Each number is 128 + 32 x the weight over its row's rms, rounded and kept within 0 to 255. Layers, rows and columns count from 0. Numbers have three digits each. The size before them is the row's rms in percent of the matrix's.

# layer 9 MLP gate, 1024x384, rms 0.137, rows 216-352, columns 352-383
098:126124176096087087145118139124101110147182102066155159136146139122195123123111122120148105222177
096:092117184108140109118097107126134118158126107081127099080126185154136102181103071204143119108105
099:129185079192106100122122099137112114121039102165124130142096148112141083132117116155114135134153
102:127164128100148083103155103153101130099086146104123103122109171144123136105123129132095113143109
090:168107141128111130143102112163119219124128128129138167114139027121153159145141150114150078171177
103:116045084178158087096128051116146182079183087137129147136132124153154083129120138076130099060064
107:164116128061071121101152132133107093155132071121131121088079156144160124137122143069133097063121
114:102151111175105142080113077104139157146117185156184175136120191102188082117078080145161092133158
083:064199165127127145111139160087151135075111141114124151090132165128172146131116106175132112128108
100:131150125139096112122058091128117120146132130162123119144167098209110148147136108141055108165136
107:101097147169120129100052142137164122132095151090106145162133141138072105158119118160183121144166
103:076126102197125101079120158175128080152085159114110106127076139113082127166124186094135062163150
094:172131189218134138135182141080097118160094111125179092099158136158097070143125153112116115137144
083:120164205104109113092113123099065101103091173166129134147074116145108124130185160123161146141064
102:117143101107122055131131131211168102111127159147188110188158121180086112164156157107099147165121
080:142109155151145138033093114149081142146167131142106173168178130141147137081132125092117185122150
093:126111146146114087137125150121110140105085110116085129145109080108121128122156143130141103081118
103:116125126168121128114138134098101157126117147093164128168068136169167087165125121115134173125103
109:146121127086144124110174176177226160185120134142110098119147128153086114129073115086105126096134
115:146110092119114194030150143159108108192117121161121188106155055123109140143119139182150133148070
099:085156113146151144167105173158134115115081166082112075138176191094180096149117143048119112074156
096:127120093144145130143150068210103141142152118140121109089125130088051089161116116130109150128135
104:150148091099097116128108145159079069075160080096107136144120186089125143145108115090154074091135
102:076114139137182023080159108080124151188152125131156103121039114109125117094147093134137114126103
086:124102172148149148184118185070159098077112113171146084175079158139168195072107091115089127101123
100:114108152078116080129149136192162121114170143135143070067110130096160105124157115151015157143151
100:143182151140092118097101128125133122116112129101072090167176136181062085112109115106094103134105
088:076131130127128136142134148109109131132198113113100067125179132097118122144067151101090085136121
088:132110127136164127102127118084109148102128081179106060146147105095114117154137141107099196148096
101:111105106141118080120122122123086140072102158095075119149084101144138135119088118101142139085149
099:151170114153145147096100169083115134155113108143134094087110110179113103119142101141135121145065
101:101146102191079126091190113119156075120156161151144128117129118089136156143144115136071166177109
074:108112084135136159119161141118118082154087146099062132133151142143143121078092167140109101093117
096:091109115160107127109131136104218123149090027137139169104109113075112141124171129117145043175178
107:138113121137153123190097134180206124147141126116100110134098137195136121135146114102126163166131
110:095161168186150166116120154184096079114098150101117175174110077071181143141134124108140133202093
097:120126125098104094200132165123165090112130132147096086120140108133118139137061084196144097159126
088:094152180152159093108165149205102134148105180160178137099145121134144152194118134153128142128152
103:150163151194158094126105151204091160119082151135110131172144122103155162121141120134105140169085
098:144150143089116151199094127142150147113129047118115158125096096117185160101058141170085128127127
108:117166165134180170174173128181121116090058112135142193106163050132146105106111093143076127101096
097:110141134097179155109114140088121128066127113139134102155129115115144108131137197091101113150100
104:126178152162078134120131117119152116139115118152127145155132137129129087138145166141106099111072
101:073184116155126095154111099118192133157096130132138157159115114176141171120110149084182188119108
113:088137136134134179133113084096135108188137143075113111087116111132210131119178154129131139082172
111:091085145135110145074098182173122180096149132107080114079226112143156079164070112183154119173121
102:124099180120069115055107177110181116159111143116126129132121162124106160112120195152143159097090
109:072122106084101106110159145133151080167141114134160144119139173132165102167071128102117132186130
098:111133078143088083135142126171099106093138138138104195143142064172136116098054078127110088114127
101:169137134173113166068108112162179157079152127062157128121124150107118140141140147162094106114150
097:111140107166132095095073138126083051083134152191157120082107157161187136130107120103118166150113
095:095183121133135063096161165186101117121162164102125100102103106078178109139147111098165105153121
098:168145151216156151078144158120156143123143067152101126136136086098126131091155084197110123123088
099:182113087122105148140122130211128137061143140136083073087117193066149147106138094102105142168165
113:091188125142172092142136099108093137134151208117160115155122125063161122177111129111088145087142
100:092087135151124167156163143140161150164107100165123190131167060185084108086099100072175151119121
105:183106128166129123190139137163109099127151175098121136127162117114111153142133108098102108138094
079:129127098120108121189080136131150137128114146132113147145106085126083142113110110081125110139186
094:138136078146093128064158146113129119135118164160130164078111087110119121133134116153136127131100
107:104088129119151147097168084137143082097083168122204059135138164184135115149091084080143105118122
094:160079083155092101097162138140138157166117134110088163168120086077118165076112108098098140178121
092:145088094091138113201151112195095092193067175082121108169138122045172103089146127103103165103101
091:122144167115091152094134115084144156113125165103119125145075121102142123112114141163128136108128
100:167105124129115120106125104152150168149126142120180122148111081146150164101148125148119125117111
106:202109049139133091116083115090115122112088072172130099160127144152172113121180168148115078161137
091:106130148136118148115100128160157144155137067121167169145110149059152164094062069081120100170149
090:153126134181114152104165126201121111173114195143153094151109086112120134095099096075108214187142
105:081085192100078168137122145145126091124167122090190116144129122092077126072138126106104138149107
086:071158098117130110208092108090125128145133104146075132125085078066085159122122057121106145115153
087:114137116133107187129146095136152157080156135174145099157119084110155102194114128117164126116184
104:096130115117125116125126110127141095098072162156150120133180154139161154132117130100128122135116
109:176067058130128187190115132131011175098124114127151111184179096162113159140140123168036098127152
093:127173135113147137124130119125117144068163127097063115130154112192112168107251093128105109129129
104:101108062119081155140043077160211172129143160187117147119084118098072136113120121105093143166155
097:125132132090117188103123082089089088084146119101115092155112147081146165113158157127062101141102
104:112149183079139146107110084115173170116040115157155070107120153128067175149126112096141142106132
098:131156183115117139139095077144148131161094087123097138199155099132082136138163121098123139140159
100:150125128163131108112142149126170139105123195125154087120120143101158093124128154053142112113139
109:132124109142053102145152118129180111082088107099083089132115138087145155190119120150145138110155
106:097114101170117137136127188183146123179170123079157110101108123081189117126106130115130164099146
102:117057170098118126077132084123112111160107108124092160159155122060088067070151150168092187124150
093:143157148100092092137111123133114123092134100173095189093112111155143186129157146083143146093112
098:139167117101124114107122105118148145170115121096143123202105122136163113182104101181083076101120
107:077089128088095178143148173135126144079185117057149149112164142076174139175077136083107126138184
102:120127106171151123138070104110124113160147162111132193107116073196152139126101130115136066149148
110:115205090147135169124161153114157103071091122136142094178101132134122133199108146118160138079086
108:165128127098064102158070153170148133132139067113055070120115167179181117091061183178097090170188
091:134181088152199123112119069145125110179113155140103189092143083118136112144142195125115142137088
097:097068141111109152094154107136117138107148078171165088133098086118146119137132087166069112069102
112:209151125124132150113148145148127249094102158154141148145140155141101162152088052147085189125138
098:115160035082128161110072162060191149089105099138141090120180173201177091151120056135138148141185
100:143148122188161085131133103193149155116132116084149093081140096175189127098113122133112072081156
091:166160125112135133121120115142100068105137105110102172146118161134142145099092194129165140184123
110:084146106130077128115107118132111124078103137119118119111107075161119111114147100154125146138154
092:081150127148064179134150162098141166223097098206045134184128130145108082100133069103135108108131
114:175061081132141135113106163135159159108104108129135165135062201071091105135111113099125144087101
095:115099090099142174100083107191082151114073160190114128112090145154098187094128185100095171110186
102:107161152136144136177096125077156131078103140105127141136145144131115190175153161119091144118165
103:128137129158147104082170096103113141150153108126125215123094111095110167102112149074149148157100
110:094109123177177137164154140114137158128102139143113114078067136127152127093125123132091117125116
109:138188190102128126134110061137097111128129165118164077155089128150167088086120120113147135109133
112:124114152145101097145140172135184137128108127129132127136166154124096133131117058114095137137104
099:105192095174106178174123114110147065115155097130079092178170064117141138057130155137113148152116
104:118139100135127157137082122167179158071090145143102118159077116036174170132126183138152058129156
094:109092051109150136178197088149074093103110147152185159142154079180179118075128172085095157140148
090:117187109162110175124066096068148099116070087183128075095167106108109181134118139144135174132081
106:081142165101154079120181085147123128198100138137116180150133155115115081058107149107185146117134
098:144145111111156144102091103188155098140099134089102129107099135116171124171168145147083136111116
098:173100128117109109155115123113097043116124139070123166104139125122141127132128174077074164152112
102:137108143159135104090107131213193186099144084159154106178146079149134168116122100111136108132094
105:122156078148099138141123140126154066111122173093126170105168154191129151072165089129149124102163
101:137129104098193154069196158102149173111130145130093084121180169152102121165130166101186132119138
103:065149131157151089109138129101086130188120114144145143109123126129161154123162111145123129094119
105:115157187173104212137133116128134082163159155132163092106116072125132098116126156058153106145132
106:145091138084139058116196102221134125106123084135170135144099059125135067114104106114106095137174
097:175080068064082207154114127074092148153148124123168145105129092139121104126156126068098107137145
106:132119102140101162096137138070116097162149062181159084134082070162098156122107169062132088118117
101:180146111155101132090098118091092112130132134142088088161095125142147022150181170161158117140094
098:109138118132090133113132105100133130147101091100126083105142125111091140131136098074096071162153
089:096124166128080196158152100215111130105141088116103094158163113159152113090149103146095120108123
097:103099184154173193123142125079066118124173113153116080074182114098155089103185105144124142163136
099:192169105076160139106118114134194115091094123137130079120118094077174106127138099152127073184142
073:082064114176134140074108113136092119136094158099100148113113131110142071156171110139107143148126
093:132141169072140101121095048106121141146126114138125145127150127090128141141162161147102120158159
092:138118174135174087140119151155138089202141108127168149155099092063150157112093070129159101112158
098:129115226118062094172151131094122129130097121101115087174190120145116136145120135133077105142141
106:126212160139145070126102110104146172146183093125146115116095171163162085091141110102124177175120
099:129144142177110087127127145105135121164115144100144083099117135150155136104118084131100075073142
104:121138129101126121237167106158201165152126201120096131103056091133129187142105143129056138122154
092:107160127117081123100136102147048097177146118141120069182087155118108103114109125113063081106142
106:169102176132108136145110160124172077095053098148146102131158067158124129125138135130080106101093
102:152101149105118110083075152136113139132132079049124156184155074182133173108154090167097141118150
105:146130153210157158178122127185199122141195180135127157117154097153135145139178111140117124113156
109:110189169166088140118161102145153048197113140069067104117096138178179051113102078120059120087141
104:144141124180120099043124117094105110064086139109086080142184092081135149078151152163087107125098
096:169108112105084094121089154113128133148123155070091126159124177176137160122075114120077149103147
111:166110150141055154127097119178094146123150147140141107180135197098147125101119090074108120134184
# layer 9 MLP up, 1024x384, rms 0.149, rows 216-352, columns 352-383
103:196193138133133111085097130102139147076096144152129115134093146195139038178065126083133143097107
097:128077147138135105131132086164085114111083157122040128143134084113180155149094104127106156135147
104:100097119145159167158095109109106159172089192155163127147124097153132152093078136094110159131160
098:171137165149164030142167106122129130124064145133140101145151115173113124099110128081092221100169
095:114162095116174162120118209123138092114117151102150139100128164132127116147126147165118119130099
099:138101151145137109102162102143179102169148124102114119161113181108195123047066098106150154161106
103:139132137118137159126169155081138151132209142067146143155140147104191115115082113164141064121135
108:139070184104073102175116101189069151131127142140126136107162126121122140130176177104039136104075
088:115073131125121109139164127127157143096090116119078147183094168110070141189111162081109114124201
103:134181183165102135181081146079078131198150141166156104149166161114160139145137132117123109120125
104:135136123178149089139117146127128126102105134174131149087099138108074153152131163102077146108129
101:105149092194114145046079103184170078090148109099125188161104121069122105185132163125127070141114
097:131140166166072079086124114130135127132129142090123128102090166134165092178129122148109167097119
084:127111088203061102168178159187139141070075139147174151157109124084103081129142195090134094154121
103:146156096096130084140195154163142073077088193089064115120144149201161116066076121065076148168118
081:177138162098110126147107146149171116134153163151119098161111124091146178170122130155161157144115
095:142079164110205160158079139170166146161200187083141129151040118157094112082093154116177086175154
104:119142175078168103150091143125152138114140147147150120057153089068109141152168069173107163122101
114:098110079093168142125100169119089146173178115099103148147130071156157180080110058133117118132061
107:166124159151102139113133099139161107099159167119115195120076094095113098077125154143136075115129
099:134186133095102148115142137166155149158115110137105132123123145109156099156143112007121109103122
093:130132094114066098079165128101177120094116135098202120121070125153117147183141138112163045086092
106:100124120125152159118116090205115134056112152115147199088107153171147149104072140119108054136131
107:159066204178105110107145082100101099143220140087111153099094153199173155156153122160140208159161
093:126131171094140120172122080134154180137166099105047190130135108110141100158057128119129111134075
093:105101148174126146110165121089151102138131129114171142185113058123099130099122160146194133072132
097:033141153145168115109099111121124093151134107057132141129099147099157122140128128058098123134109
092:069135148144082127126109112088163106035129139148120175157125143194159119126109128159122202134105
088:137122134167143175195129111147151145139138164089157186083121176162131136157130115129183154146167
100:133191137127132067119032105078159141140136092145129140128101134194100087216124125093149108094147
103:107099185138103128128104167161082148087148137081159053134118132157125161111152104063182159187129
102:078180130144097137123087130085143113079137050141120119148144132118083167167124129117123050098150
080:115084125146062188113140124157137174110120068075102185063104165208105100154174117059123173142092
098:182090169139123129103122115115168103093058108108150122161110134109120166114158144136169064107111
106:129126144139068147141226090120125103158180105080110168173098063133136128106158154138152047156172
104:151166137084128096164204158144163122131149126128101135120101117100052122122104123143105127115107
093:139157152076116134168113096103108160116084083092154148147141152171120097110143192140115249160138
092:141133074081140143125112150133103156088161151163141142110210095100113148105160160133083169067134
102:184134098095108104116064108157124119157108137158200122065083111152127109061140134069089146106118
103:188118137123112095166141177165098089125127124115152172096130087106115100102147121127162144114156
102:137082115143101165114074133184121120159081173137080121125147125138124134107114093096151069130175
096:158123086140088115123186130128150107140118187096099121151138149171097127117138071168132116105119
105:146115105124087101172200097147135115092143174126126196123154091144108113104083122131095080164114
106:123169114132072129129125172174131160120096112115118121047141140097159141150205187090147194152065
107:144140131154125065122146159126143157144168140141126174132131167147150110132120132169192191103096
106:121133183150143109138105086183121153118097232073112095106158101187127197122037121100151129162134
101:112091117113169063114195124097120094141149126159170176134161190078150138126115100111105119112094
105:206117149092130160076179187151156174157133168147166125175137103095184123122106136160142174150149
100:143145127137123132118089130151175094088085105137154088128049086137059172086102132120127133152069
099:148154146108163144103098112111086172159149120143122103102104145126104144109167109182140133107149
103:104161119090068109109145131136118138125128163101125111069144110120157145154116156135114114095148
097:159164173133163081134151112093169038069149140116109133139099153125164131147125078105109090217168
101:125086159093116102221123092113106162138107120121165112099108113144157107181093159125089186087142
097:157117141139155103149149105184124123145154167130101178144143122186155172147167102118069134131125
107:144127215138127103121110133137152147110099208096094106101108144075148148141137081117126120120133
098:133187132128139122227109101054107138149133146169136121096118134105166150175120150091143117104123
106:204129116146118129116119120114117123089189106171106156151131148059148164126097099131140105102095
084:113119161169144094137166138149212116192105133094150163156143138156093132155103156151055106128115
096:098149084163117161136135186142145160174106098144121121083033149126101123130141136132156145101114
102:163146110165118147103129136154106097169162094144074191109105126170121137181117078135158096161125
097:109124139115089175145161133115125110125062088157109123120091088164128150101159114087189168099151
090:145146154144137097146108111104154132085131059096170190128140158117090064140128172153189104135167
095:138155099086096091092151131096084145128079128090174102118160171178094154153079140109158178128136
093:171164116086126177175167080107044180126134129128157154096166072094183184110152112158094180101179
105:116069146094150139090185101125115114125081126138147163206110107185183145118127100140058049131114
089:131086110146109113096105157184124127136156054175111145112149135102122100137096170100103161177120
099:115190141065081091105200150193100109111093159140190082079132178121127158150154165151128076161110
108:190093190115059168125175166094132127140090120102150053148071078099131163141132124169132133119159
092:149161091141119107147148070130174186157097153120066104114118098097098137147076136114090128086112
092:142117140150059105222118178112213163112140177143162190125109144128129162150059126093059137185072
104:138085121144145076116104104136155174125092152086134063121117112163212074176103148156123096118152
108:182133127133167130155104108168105180131127101053128131121104133069126156084140136099144129129126
098:067169155150162117145141136135137093150197139142118136182132205140160120133176157141164098177126
108:140087082090172130134119125162152149143163141157142173118102105123108090139186151089161095124066
104:127078129117120143141123114141174101200112150129153126092170130159137059138076120150159128113107
102:122160116109080099085175062122119123094099135112115118138100103132092146149149132142123141107210
103:144137165149109122118097091080122110132105115120172106104144137159088138141176125173068130127101
100:086149170129085092108157153102121148162085112067095098112188157114105081131154152109127102107099
106:084088100121150149053111104095087126119095153185122147067149170131100127134149124116151115159144
109:049139147153117105179108150148131113149136103107179125064096160113107117102144099152125128190145
098:170120095107116095116110136128170077127115117154158102086109154164111127130135086077100099098157
095:165157139084122116187110122139090124130118108179143156076181097115182129200176061134110216129086
100:141187105129162120122126113105139187141114184115158140113124139142109097148107153120149106174119
105:109197117069126136122128185167145110131148113170152135160123103156033138173117072145087106111129
105:114139127096164145099151152145095089115166073160124165105128165141144140105136145134074098107089
116:103155162077190175101132154157130179105119149145132081178147091129064118136151143106165099202177
112:114166135165179093132104087120142154134099188139182155166211153125105120167127134171125157083179
095:151148101109132135122111151180080140123125131164077159154157139147109114107087163129131176100136
103:143189124120143088124154147162150118102052137141156156127079148063077084116123113124106140127107
101:110161100136158121134150120062127149186147096185173155141104127136159150076155228099128110105139
098:149073154174165107103139134173127160120143052084140111074127187164081127145126078120148110147154
103:116073127094099167166118112154153122138178195113126113139143146160135108146183105141119051108155
091:184188103136097171161188106163107096136098171063090146113117186134092160109182175148119122186126
109:074123099145152152140155130130162156138152116123106169066174138125151107076145094068140142209160
096:100128157125176164134136152106120169101139160138195141117090126133140144155127166116155060124159
111:135132080108113085105128152187191159176118103121082102053097115158154084128083081166156149135131
095:114139153117093100134110150114170185183136079145095102110100173129133155131147142129165076078152
102:142117145086144061158129156148099157151100087181202113192130155071144051105170129145160184136132
108:086132164110115182152125179133111147090085080138195136072132092159101126051142107079101138153141
101:086134117085106095119059122102087131132104162133147104046075094063186136155123164079144150091152
108:143109145151138105112150163130146154132123076161162209108131135110078194119163101143095119126150
112:106077088181143160126128176061152195130089141156081078124157190124145086085103045131168107079140
102:160151169175137183136121046105125123086203165147132159092165117103135150148045203137152164113127
109:152116087080162090134158110174138118149111070096133071123165182125195090121085143140093149172189
098:132102100095144114122181125086144114065159111087137065109150111084164079095128175152138116114147
094:108144159144128099138083109085143137120186117119130089128129147140192128137152165118120118069154
102:154118077126146144122127109109135098151147093119143089105133148131102120153172078086132121146111
105:162148200129130129139180125132157158167165126178119124121075178105113130113122135047208156169096
101:152157138152127127096105140160157205165148106118109152172123119096139177118218144108114151085140
105:195114154180175177085203160076060162106144139182077052150152148174157160072121113102152186136115
101:212120103129113100119089208162137072132151108122173165133126122143134180144158111119104143083166
098:112166114110113108126122139120086199130139135037114127144148094089150167140186153160175127113153
103:175091167130137168139188127108122171106119092134066168150156126136069097165143115116153108195135
105:076123189132087157077165096181175107145150145145122128087108136134171103115119178137113122138120
103:175127104118125127160112111199138151103113057144199131164074123127122134115136137106073174122164
099:132120094127075205139087142153112131204110130113093198150137167116126134152142126145068134141101
110:111128105136126081113156151070117099125178121163110113101086149140137138139135160064121137137171
100:069115097160193093174131113133122114057156085078157192183117185129126168135087090124158127143173
099:131129205128076145140141110149140117159114066085071129141099155164038115106123098105145155097144
093:086158110193129104103120059101129097088144113045100148118179145109134102118149175127073130125109
100:109182132127123145155170122125130166130109134186164118130110182118159110132027110190135114185157
092:082127112086114156140159145160094171131146106124126103155134118129086041173154097123153150151095
076:127130102172099102141107179118130102115105165136085100132152076132127098113145132105099162111103
098:150133119186101138146135140144111088122059103124181139173160175146136112127099138142149112157148
100:126163055113168194111154088132086078098134101130118153171128167087156159154185083114144190155155
099:106166114131152114151120052092169074161164133169138127110075098076141125113045144166163160070215
105:121154130105132135104123179137138153135122115126181178192107163180065083092136085120150152076116
092:135144064135154125152088126067139125118157074085113193147177109118148154104085159118093088137138
107:123155157129107105186100062129124155171153093122136105170151100101151101184128136116181111123053
095:123178141095156132161177121166124096094126151108117106113105158118135080073094157147116147146099
110:122099064177111130066118188132194121104118100092113131127190053096154084062146174093119151101142
098:093132138132156109128211146094119081125149093159197120059111225132138128135115066159248083167126
106:117095167013156131120090100052132184135117124086117127142190169160119135164079079070067156133076
111:130129102088141140098153157202118163094147158067110147164116148128135183156130123111152193129099
100:123131108129098137099167130105104143113122087140177109123130199100063079189107097120112169060098
098:144185134180114125189143105112139111145154113099145154182128133115167129152147079217113175162112
105:047128158121110155118130113195080179049121196106102124123156143181155109117174173120137208119118
# layer 9 MLP down (transposed), 1024x384, rms 0.109, rows 216-352, columns 352-383
102:095165093124150121151178136151086135196160146086203120162144122156105080099101101145147093104169
096:168131090149098120099137113109120191098147112123099148162061149145172142125150101086083081127134
100:124155107064133186188114082129112153144154119133112160133093172094099144069150164107163078148141
101:106071199073171096093161125123140090110136119151167172162172159111101120076112102118203187159199
091:168096119082099083097128096051098058134087169120157104127152145127160151135124155116156095151091
101:111091153049166137092177110160146109083116080137129126130060132094114107132106099125113139104054
106:098122167086138135150159114090086109069138125078089156057100105128120102181115107130152151160168
108:146083112083155107094136110145132173108109159115102067118124093109114133191175129078143148107126
092:174131101066135141157160110091181144168073144093123135138085138133135093107156103158047120125175
098:128133122129148135120152136125202132136093119086091075175145091163066162164128126158131116119154
109:105155109121105134122118120178109137127105161151128188135065132151111073131125173129122093118136
097:111110162140141140162119157202122152070152140152083117168136138161167148133133142167116128143156
095:140153167093153108165096113105116090115146118178197069116126149073099051111120147119187118104152
090:071065112161154105102161136097052118127109147082101105066163140124100142140140116086075120132154
103:174152118056159123123103153221055067133148131167176133162102124099135107150152172125127097160123
082:163109116130141167145147115122099166125146116120132101136143124067170153126127073174111134120131
100:159148157118125159133115121123156106160200165116152136157122095119088102140092094181112101149104
100:139175134157041130140101151174174162072157159059112114084104169124100180136173137137082138134101
110:068175159153160113106111135104116095064126139132095130161115107119130106145119174136092158123155
115:092126137140183128199093106139154181157145110093095142147150098167099134143105114148051096084117
096:129109128073119126143172104094130116109085175143078103054149145182154153099119124131089202103101
097:197200131120131124098075125122159144115131140146181132107154142156114125118190170155112169180187
107:142034118073122120131149072076047087116128153083133097105108158177188111072079105112160131108081
102:106124133157146158136119114136159119060098135135131026081099187153198109123073141073138143132131
093:129123170068139115120105128111143196117067174073149129084093129189162072102146110098171187144057
096:133095183124147088099159061165132128173093130096125106165139088123106144176159108127150147124179
106:131099134147168103143135126103150065105117138149100089106091066105152154103146125167174103081100
097:146126150134133153131105077120142128130084092116111091165121184142091050111147118179127107090142
090:087135114120066108125114115112098131168047140135083140105089168140122177189118104058135135119140
096:144138100128060123086151146127097119106118070163093153047145110160146118125127148061139116122161
103:103084118155077111108133117159086131144183116103173122154119125132150102156105111093049126077174
100:071139089157119140097138140179137152165123129097103063106125175157147142131112055133151154157153
081:149121070118131127184130128141133141123104156153131146132177102182090131129105110113114153094101
099:110156157128105117163124205059126193105111126120154172104122143143083081153116078065130151137125
106:102127123161103173125139152139117151161143146166118164164185160118090119120043170135101133127146
106:085122160065107147142171156098130105097106211101108131137156166159105087107128093180161141123157
093:112119060063085129084143136120128137109104156113120148161144178140109102081133079150132139099155
087:161101036128145134159085148192147157107134142136135155162070124119153138147113082092059124101062
101:136099182105150157127136118148111123103140115156125131127174162115127120117094107145102100129119
106:049115103123103123218084123121085141117121184176118156106150138102160072048171110097192092078142
104:155204087097132184078134133140151113056120124104134160132130124156114147140093108165198098089157
102:121150093120167102103167152070107160145170153152117123145077133076087123113148101148116157089072
103:168125128131134176085129166142163146171132163132103161148136114120103128134154156137096130145071
107:120064215156156161154078104090139150140166111172127112107080200127147096254131104134163152155134
117:172118087140112126120141153085117133140180144175160117132147139112145107068084113101090118119081
101:127071112090095183104113151109106105119091146146099082073112132137103126122139103144160064083117
099:177176144112145117112116191073190123125083117128120136091179125136139091130099077113134115053157
106:123124148104117169088140141125107179116075104164124147169115153097134107122078116203116150126171
097:123128153118145093107113107181139103148151162090126163085087108110146121127104131146208160151133
097:206159123135101141168162074104143192140127189159116240149146163158139098122159102103127138111107
103:087124133130061168158084153100109148119106101147080106123134092147139125186090138131137149161099
097:128144176113160102114117124111157094117089052084073160140101172131114161105142177121144082128070
100:125125124086082115112144141124123134110112094109128167107106134124191114142057124102195097177114
101:087057115142185104098123099048124128147141103132179184168143091133102156157101170098155127139116
105:129135095149143097100150119117193189107145102087117119167103085126114132138137182105149134112120
095:118157133090117112128098143160125163115132116154084108174119125154171139147091116141135123152158
106:140124161069211125119108096077114145181141114152051160106104090126106092080145040097116074164145
080:132065132078063128142113130148182162130132207169146081133183141152112109144107169089084153113085
091:138189078078102172112195125100112132124110126164175101082094167082178146157156090067145130176122
103:127153114125155195147143134157176112116115127153165122050114143136174105147098136116097049106089
100:157153163111137122150131171133128072119109114149132137102102126091157109059067149109101127191086
099:146090153102130132182107125164144126119128133068190145110137123129173115117096162212120116136071
094:199147124145172177188127102169175148094161137087190098159123201125098146137207073148095105110135
100:150115106152153069139135164186142122173113123120125197136172082126097116125137101131070104102081
117:186141135128113073123082127135153131103153081132150171118141161212182109123143164161118108109134
092:067142073089185147092100099145102103094089076143144127122119192154132108151099168152083162124081
088:142157085095117065071099156130108110127111149120144157115138118088087155136087122193101082176134
110:135110164141074150174102162103142129111131052110120146092174108135125090105177117155161173086128
090:084102096125135060157134176109124163117144147062148137077081155130097101110119103102082137088196
095:163115188124118074128146099091116095128136105091131138090134167147099157093122191103151138134123
100:107140145090121150130071123137170116122174149081154094044129193126165078125131084118086138191125
106:145141086091128093068149108145131103166111078137139049159159124144150124130099104120186148116122
093:093155138193134157101168162121096129114139077167111040182105070137188168088113089164160132139125
106:113149117131098119112127147177092118143154111150169153128129136147099104134139132101155147118092
097:153112196127125148136059191095167126126136164171147106100096130139214103148094109150176113106148
103:123173127149075124152135093127060164153146133155102159156148127132137036154126091124169139135178
098:083114137110084115139151123148112198098126142123129110120099136145142097118121119062161145126131
099:113136140134123075177142153083141132122087152081157172083106134107185160085091111113144112108110
103:127139098116125070122164097125122104067148163130120131074126146136177169112126085100078154108153
107:117147101148125162139115095107091101104121170111133152107149117154119039143048158122078095148084
096:152157099132092077087149099162120101096130117146092059122104139088074156136164154118111165063161
095:111079114126100088132167128122128134164096105096177102055118073106115102163096072134065138151152
099:129163173020135186111160134137118124152163118154112164125112077167111151067116166193143078177121
107:094167117102127159157122080095114099084114117117102110145188163131097131117137170108147158140122
106:140142107165153114141076121066101100099171109102202082117079164119095095094114137154151097129179
108:139120151142154162116096152117138078098106150075131112139080161139172154124135106114163114156099
102:175091200176099127146143117127197109163152131103117145079125111141129056103099140121169157176128
094:093205145117132102148112138113101146130131169158103118106143134132179130108112170100213157158159
104:113026143162093120058169152155170147133122148155100111155112082102146101141140073094132152126092
103:149180150113145171183134107100166148097130129122095099164160138093124105099141177063161102120113
106:182075111120123094066146154070162183117151127166147133143133119081117169092157172133126100150114
100:081108093124090133151108084189120059153172168102105121090100094137152150070095049102059122040117
089:169109101119173119107109120143125196139120088095160137185117166137106149139198130177161153136099
109:097109154147121174153132161126132127070171095136112111158139063165110124149160138102138114116092
091:153165130113164084089129075155167132132110129090090081093117080187137120200072076153089119106186
108:120225138198155085105165131121099162129121124085190155113104110142130110130141081147147170125135
094:168104132121130181169125120166168188106114120174111127175112117149125137121112145145142152170130
103:082142171131155106157111144169149142111182117056160152108131152103131144100110139113119155130108
106:126075114136102167146127163106087157196173098101150123101100152123115141155127102112163075173133
104:108094149105102069142145143098115116139142156136164133143114142128088182116075138151095160154143
106:162131103132119152124103120168114112051141115164123163127125174093127123207149106107171169063080
109:102099110148136116116133069143187102087169150107124182128164080149119067098065139060085111126070
098:151128192101101208127144151098180126078115118204101069114142187102108086137131126184076102096175
105:111074105143114090114154146098153170154107149160065110072106136119133095156117119132095149127159
102:067102075153166152140099104179138154189151108098134150187131153125138068104112116160137153132167
091:159145140118161110136112156066098106165145117163090152115150101129118147105077171173154158100128
106:111095159164109108086106180075108128140126131028144138136175094097188142134153133145074107072105
101:096117098139132166140157075122130099167128137142124153132150188128101174163203191137156135129138
104:163164102153136115110126154188111179109136111136069151180097132109152096110119148102154091089163
101:060072118201125106085142121139078154170079091151072178182146064063130130105119126147083161171091
104:103138128126076109184147080134135151119094097080165120079148094075096131104061126083118123114117
099:130115162102165103074117186157111134142114124136129167169176168119138128193173107129146142075146
103:139171134173086090095129087134141098161153146102086131160144100201066097185172136107160089177128
104:149144144034105123147136133097118143147124094098128152105208064107099102079143132135122150058168
101:138079123111106123165084181163111120138153125104164084133116126058132081138133176124054127141077
095:154127158129126102165097095134118110112180096188081125122121150124149118168120098110147170119167
106:175149198103116158096098172144144125114142098102115138112128119138100129171156070106105182149083
098:102141145115105180133084087104091119111155164203117089076077193148124161141104136068113146159155
097:134147116100130128143121097116107188130168063144092165135123095095137113068113101117139117148141
093:137070144162143082104168165104129085139106210091102125113152116148065165160081101129118110130097
095:142118102198120162125140080144121152181119087087138135133104055124148142131152041122164122076182
098:082132177097142151124092135161135077132091139146129120161116148186079119155160080118133079101180
077:109107118211181109134110120092122169130115133089137093090112185117149134078118096170180151072135
091:126127172129122196097157122178093110116141069079168109148167137101120065153094086089072098083120
097:125095111157148192125125146117135078095102121140127165147093133175109088148195084159127154142150
101:165123152169099108132129119169110159147128119212167128086089091151101115085177135140181115118081
097:128081132202164165115109092121154197160157186145131101119092158169119066126139153107173074120135
098:139147142134151112082093049124105200119105123103170130087128105150054090175083088188126123131123
104:164082138139119157086177123158111170157086135181131120145158135143213117142126129126107100121107
092:148095116142136119102097135087164111143131177154123146121152126137132147109088089106149115135135
109:148113084092164057062113127151139147105152177121157178157202124127130116189093137126122126145198
104:145094148148153089108080145150116103089158128152191081099119110105106062101094123089154150178094
105:155169079090105131133079147183132116093084120114088122141113176166103136117072129124132103189119
107:115106122134158180123084180142112105105115124097073150113141075161145139178130128152107086123146
101:127075107139069156134069152129133163193108123131117125102108133115135151135102112166146112131100
096:141090107132127182119142101139096175140144148092122176114146143103125104114124151108106160127163
105:135148096103104219063119121154150100188102127184218171152133101078163142149105166110158146125130